config.toml
hidden_act = "quick_gelu"
norm_eps = 1e-07
rope_theta = 29000.0
tie_word_embeddings = "early"
batch_tokens = 32768
max_steps = 6296
Each number is 128 + 32 x the weight over its row's rms, rounded and kept within 0 to 255. Layers, rows and columns count from 0. Numbers have three digits each. The size before them is the row's rms in percent of the matrix's.

# layer 3 attention key, 192x192, rms 0.0618, rows 0-67, columns 0-95
095:137071151101093166047164133118137102162130130083140106120132077141181095150113074131163069151105136133145144079102124144051095109116202113116150140148086161117102137152094135100124120131122137144129165072172179173145067149135106059073173091088132151108119135142110084131059114147121128155
104:106151139139092160155157198094061140139135178155162107103159071090188119090121131115130119103170093171117141096146105100186119117066083107183114040134127165126128112149125106113128105129145127121144081181088140154089145104145153130134172121146185158162125125145087089165136073127137138135
092:149080146147134126127185110097104176092066071061080123162137152146125127154185060167123134182108119127134131193138120131166155149197156079112148198132142150140093182162120091142113105116134102120124101156102160183114141206111123125188109134146112121097136121080128143098075104139178151150
101:081111115166100086077136156166117102233114120109146154117098139039065095020123157162135149075112144066144175078136157151166122117160135091117143134182088172140125129137119086119150101088140182098147173144130131214154181137191119114179171116109107103098176107131180096158151109145115153171
092:152184157167121125078099159115102104081121104146145036077116102132166167105105135138160114147105131074130185105100143135069130117109131131164101089113117137147105153129197122144127136164141112098138190058117110154148124135106182105078160155137090154098144117166139076180108199164074112122
102:102157100075111161106099123099136100122089103133158174101143144123117143152141099126056134141178176158199177143086137093120149103111136067075107126128190134170140077103122045138133131095133167088156124165076117113181151145096127108055157128106112109178031144102110111104141099098150114124
105:130138109110138185110079075135087067160093131079127117163139155119152166153079144095073177125112137104176097092134140119124115157129095144142173109105117128137102141132116141143133155114121162125155131169163132114148146131181147114098182162090095113199114140084124090166153128067204119147
088:154167077106164145107112145132103169143141123142111102124114122123108148140134130118091124165140152126156159126185129172102119179099092157082136054114188145079103136150161090108114100111159134110157141105130201144186050191208148097131134129082121101131126130130135168103098135114146119161
100:131133136084191145139146167111076177143191131104120143141166187065145090125163116150148083107146112207116115136131148104190044139160075130161120180114113178093156127120111149100153142076120119110213169113090134180109097078144087064135135140054142130193169163075127117052108090190154087150
094:112121103109054092098170148149127131191143125135138115124172142068096102048105115108090096111145098170135162113117153159059139140181160051132178124183146140111124114139113136144129124148136117115238179148088142132162161099070171116119093109143110197080058103163147121143147147190113085106
098:150128165110119115080185088083164174099118116101103101163179127164207138160166158107164156112135106139188142133181116107183110108064088145149132115143108116111138098164124101054132105074128180151102154155148118135184115127128141113122143168116099068115170131109103157151076160139118042134
097:173186206068166113152129060119192162145159166137162088163137170176169136102063114131175125124083095164140132134134154131154129091089174160196175137089098127114135150176173148192113121146154084089089156160117106125133061133122127137183144127103170156136136111099127129121086088101093120133
100:129129145164134109115136131102175104123148077146090174100131060177147088139097134046171178068141111118144126175184162195101105114152119110119130124122109095115108164152112177156121162147143093119196097079130133046147113130105123111149177104146109104156060110115070113138086175165112122134
097:081194160111162081134135161075139092142108110186106119031121202134177108106129150145164115143102122126132143136115109129147070146096119160128060119144172150143127144100125100132132117091095153145075102150189101117155099152119121090070140119127139123120102148122168136187113176142131080115
087:161137087131099047090152126076125089122148129132153158089118078097097112191114128090136159082127110128099077153091089139128155145177070088145108111121172125217138147152092097137138151117135143110123130127093133066125106179121105087165164150117137121176120163150139140151143157135177104117
100:101087141054118118120122135157080143141192161074132120114077114089130147129104088139104159160137194050136122094102131110069112165196065105164176079135136172170132080087155137090176098138139168187121121112111120104111182135110120102105094083168175128135173139069087145177144219081103151102
093:079158111077092129134074146114108159154128103125096089116141061095146147070119147072187141157146176032141153163100134188137062127099169152193220125125096129109111130121140148209131114160148130159104126131195103161112129093152132136138142131102116114086148116114120143128168122159170081111
094:090121079102193107139155069093105169131163156182144145141151188106141105182125127113140119169166129137128153080082166117148061071052173167118155106133108180113133101150123098059128100107144169135069097111158163171150117068077147133140103119095138117111132177135143143066081135139163200132
088:132127115143126131063139162156166120100136192080117080118151109185171126148121105086178137105080128125124154158090072123140102143121049158121143078121104141174086140112143120194108117158119154076160153138173181133121123116173121101106133077094122153117153202135130147150141117142094133099
093:144175083160109176090157096120136081176053175138092073100169121201170119088186131104157131131160135107175196155121119164171105155079142200188105106089109176143114118152210106182095143144171133134168132174176142101162110089120158096136164120135124131075099113097150133124075120106134096185
092:163097107192107177149055150179134128142160128040160119148138100164100124127154145152084145154098088116118123117116117143175130150081081134081132126140129136136101080112108068038139100113141131168149133148121145108152139101159083138112134184167085098135094156122091188110205106120140140100
102:145092171169101125135203163157126158096149108149111133120132140094127124134168134103185129126101129139088149110132149123149171134200101127082179158101148154131121117133107208144118188181092072133129122107091187172135107185086146113166103151133102103080167156098106170080156118144115145121
090:143174088108128152109147104177135170082100127109158186106135132177189103193096099149099141084146095133127120081098170155123078108141141115131131112131148182137162183162125144076091148096114114115152113086099121158175132129110149116182197079096087108113078065103134105131142141114180100154
094:156129133147168131129124158140118144110189124092150136106131166150095130140067139136116157194089129131122103164105125100067128120109141105088097127168157128127044060096122117148130127124138106156064108128163144109119136181109137175127086109118126081150184156166146094122116150184180021108
100:102119152173099072067112131106181184140066153196073153145190186160144084165117137123107103093094113162132143159131149133161147135105172070137118126143136169158150111155155127085128174139135146100148118102195110092126153161132122181096128154156089143105135172051085143063012103111101103108
087:187107104184140126154179102134152147137126127206138116060111192157190116143161108112110023119115152132081167102089138160107114098130111064153130129117141131098160162123090162188105152150145152112149193106156078181117110158144171100132141120116141107108147153112140101086083151092106148139
105:146146099112136134103177151124136126081175168102133139171171086088149138099078097143087175182151142131068054138124145112116159156129075140133141160146125088127144092098112121045139154129162178186108155154116187149124170183102116185146135115172088135115113192156142099130132162144119152097
087:085150164098141145126106140101115153102137093055124130132128114106099147146095176098163149139099138040126108097153112138165136161136138128131140146130133161150148108138129138163167152167121052206122154170088133165177102146159114110144110106075146075151139169181098141189129133093159076130
096:138094188112072068146095131167122074118179167133143120131054075177106155129115084111130160129090130104113144193129156158115172163159138157163093098109108102119123144112131195082161118067135175090134127097175099118055152099097069172106105129116123155169066103159112143155113129145091097131
091:160077104161132088125111149105156082144141084153131099130130087128173143122114132136162089091109147105117100090148134110179146047170115085141142177068040115119124163116122104110130075120094175186194059163078150081136165071151094151118123108152142135167068105158079114088139200174164178170
097:086151094124120135146146159082118068136142179090089126171092116091158049169149118110109124098094138151076148143122153164144138070094143113149191077157107108094122153165127094103132103135120137144100135142174178082189104149147132127102156100084148121102137179142113137140211140114183093120
095:092108137100101167184130117136141125175142084099113120129116141125169136131123104178161091151128139215152161114138097159051113099174115157138132152073166130108160123155206107163126117093180139151156130100102163138182107128076144104181151115108123152164127074196156134104125105144111154097
087:150160106131060162133151187102085138171085121117115118064070147145121131058158150091111068082169074149116153120106133130207066158108107118125097096146084167119123092101145108133124132049142195121122191151113137094169156137120176085070128139135130143132113118125137100104179128127111187160
099:091064119152135132151146140147112165110124106149131190162129057085146156053120175084108128172146130132104061119149107153069147096166095096079105154157136127112089102091162101097139125143088115129109135142169131165161129123145138160111108099097168126165172174088075145152139145124089146152
097:177126143133106070092164145081120094171163174088138102129150121095083130120040111073102081158149119146140169076150156119106144122127106137093088142107123131117137136134078154144170117155127159078177126127111093116097161138138143151149109063186179144124106094101108121138118149134147066172
098:173081121204111087175126131084193123121101122107066127174074159089147116119149154052168110112172129125126139154122122207139111164097128180196097155116151057113130134171159096182173156131164089133094129126115106062088112123090137200081150126121129182166114129127113142110146116108132159155
100:118134094120134108164107103146114194106111151163149180081112137111075144093135149134088098138141101116139075121066141161073179127102139118083121117166126132110100188098120082089091154098098154081143149117079145121153206115142110172119141181144101102105078147103110119170101171098126113111
107:118112066130109130167100142083129142137129128148089190156124158064118108132120140149106114130148158173122072071136127150094151117166068140173111133122142111165142082132097086109162088107140126197126105119111164099150077092095129105189129105186174068176125154122088122131129122123114151115
110:115186123139121150120148126130139184141090135190200107092114141135103084070140111143166157138074116105118099155141194105152105166099005114090121107173131125143115179108137087103100183120064088159194139183125110078143116116098156147120126055123162097121077100182105150137149082059126103136
106:151187192182164157148154104151131136057173154074136125124139120122100163134123081103120116137080074104118108118106093107093145090124076139188167104184155121121161133084180110145046143104140161129167123112094168106192133110160089114135112130058162147127154122129118208110054123109122102102
095:086098108148142074181177094165097101103089131167148106163174179084126121108188116150148058156131111117119080094102156116100128119190125136143140091148132126073119107184125158150097128158142139138083136092160121091136131121140153133092098168059148151131218155119135135165078122149138130141
100:190132121160120081092184136070115178077078149141106192094090115089126149124148086146097121118157086106148154142113123125122048134123120106111130138093149113156093164107118121118120107142081090148121113117136094107164122158156135123109139160162167124142103132178156159092137149115194138166
090:087206130172147154136165087173144092083157142164108104141180081164097090213131161117127118145053103064129066143091180115133119102158130105141156134167081144079156154053168134167075119127138125139157162144159132208126097138130137145143138173102118114108127111113105118121125107126099098097
096:076106125095103158137069141095115149131115158145181085133109127082144128125124122106168119084142146154101138109171110072201231106063122180134116109104192099150150135055141170146084120117156134135137118116088117136074155141115086163144106190173055097145070105093139115126069140170097135197
094:125096068093158096088145110109110149119123167137162112163106154153146168096087109110125121160107135167113097146096137154078092135200142161138144117127065070066096111155127136131127119139126136165122122123095127147083149109110116158150140146125180120136193094084113113140137169150199124121
099:138059135085133071109136156128117170082145151134116150142183104148172136094133045152154168113125156173112166078143141192157143120155094174173111120119129087114111160133159130105147065114114092113035100068135073132114073162133110060089133144100147131117156081117153158154119135125149087090
103:148081110131149112140160166117171139123141146152149132168112147113166172167151146199124153102101127159122168173119100121105182169116092145117145195096155113144079121116113161121135121102139153122056104094123132094152156148150129156102104178119134133168166128129079071138139083176142039106
108:174099125127097132152127142128077157130061082110142187145137160087127182110166074163155086134164168079134185146149100068139192145095097124147149160142108142158137132149175135091191126126139097115140168065141069073060142141172189082129152114171125143118103113133087129080093138159155147081
106:136161191148130163167113146112065129163105066140081136139140148077067127130144089109167105154136130137164148116138136161179140115092173155098105158177136114118185115111131147093131140082169108124147169110068117137075102105162143131127076118182099113146124100215121102182114116083146134146
102:112146162151168117139103117171085166104147109116139152171140059105151147156073121139110140122111096148167144124106064088169147096140120097094167103121103186085160173100163194078134145105136090182111126099126125106104087106129095099108102166117113182054167125137100152115117092144137146124
088:096132136132116104118124180057218134119121085084087112132093137107136101128120128123151128101107146094149167175078113182145077162149112139169071124115121106088113100114165153103107097135113172123089156132172163130142103109140157106112154135101136075143157157049142149131144108121134099091
095:069154093109171120188120129136171185115129120135157094106097109168117098167131187114105173148111094190140126163108102067157104107059175159160172115093116105129177156106185094112119123081152079120055144112163141132158125165142106165145148063080107116158152196091082072101070141083119150121
100:133106159163130124119136102113151095128152138208122137110153112168107137048115161098117136140094111119177122107124110159135141185139183136149166163160144107060121178094118155114150123133179099220161114179073167152143088109088067112123126125126094093114200144115081119189132069136112112118
097:151125125101129084128121124098124110146131080151088050125094139099109145116133087105140122141087125109192087161114078169127122110148110103082143178152131083101105153139175125139115147156110058123085119103100107143105125124123116122118076117175131128086166119134091168069070165149110081100
104:073144132140172123115070091126183099129120133144098183099121096173091107118153151113114116130085143127153164154108136149160110168101132080167140179111104167133109168125117101091121129120168172166191116133171075110167072162117143100161145099138093130119122126119128053057083103099166130119
103:139085111101128172108068128147117150078113126122102090107120109210164133107099129115132120148113147183135127173111066106130141160112085086128163104135097070140121146118194092141121182111126148105126150135097095070126187096158143209151159093133138164114106157107129150127186096188149116101
101:091120137168113165086164163105102123133057108141095200101179143129146121086138113112147086155140105120112059122092149084113116094126068147090114159179081108110128126146123152173095154110122095196102133140144135179168099175122109163116081155110105084140143102153124102133131093156100150103
102:186135156136137084171151090137101169132101172144105181120180163093098178123079098113136134122157143086073117160093105185097188137222085095108092145152105129175131106175154162178080109126095140057113155083113173127146108167096109161156143154097189128223123104083107088168155075179156077138
105:139152082133152158161119159150135126198139169129154152190133101144134087159160166117095124129091088146145150079098185128082084093087171102150157089158068142104086126117166081087087102165147119106079085154143182087156140072113140112141171097115165110143141168099088130094117175144106148152
099:125113163123161100152097075138126103168126134086120169148128062137110118126175122135111159121158158123164151119112123161139131205168118149159120127106107149132139149102122088089177130158111110155083188145140118187147074129123178160056065107104137162104121144080128157061125107094175065126
099:118139117155173168101096113146142115111197080150063069170110160168209114129140104143099115121146169137162142129074166126110122104148143167162121097113107164121163120130121103135100099188123079149160134121147127174090144062153146117096112086064141103124104123130100153139185127124132118172
089:164137149072183109095144160060145146129071136119107140124134036133116119110060114089168110130177099148158119121137124175106103091176102070044143151130141115104078156128170101112093123139120161120135121113131117125121067187121102108098131143129181116172128192142126107090165185150091142099
095:078164084137141147142072131144174119184162132188119092183121138092130096192094137075176071128103154125112137110114142129138157062145205043126130148083105042133162152168124121135105138131133104119158189139124162180161090157098096099128152188148155117135091130092106087106141171136091120174
110:160104136171106075157130104111112090076102145117155136180120153142153147132166185152144105093164129119129102160098146072046094188120100152127172114125127161098174148124162118133212128147135114204097157120104109089230113101111183110095148075101110122102120164129137139199162131121171115104
104:136113133163172162123172130092122168149105141160137103106096163095076115126173154164106084144117080167157134194138126122089138125140153134097154114096084097178119090153116080086077120170115043091164115174150139150153135133187104118125109152089161053160078137117079142154142136113186158132
105:159136145121125114162084096072128078153086140104096109163085103156191115194075187141097133111126143138090081161100138093110091139086138136140124117129085111058130125135129126060162062136110109112092080124158115104162133069119140153138171076058108185137164141127075080092100143085141086145
100:116121062097176143109117179180108141125101102076112137105119088082133089129093086179152151185138066135125103170098099116102123128067119112064150110154145178168098125079152099182119085149085110157136104127103189096147098181131120129077162139121137076047198118158176133099138109128086107150
101:059212134154148091114101107145131106100103096091130174128165144184171098121130116099107138182161149112118154121086124127152116118132145188160164113122149169162119125094143078194149110175120054167121115083130147121121156107099149124119166124064193113149116144079132143092173078156103115104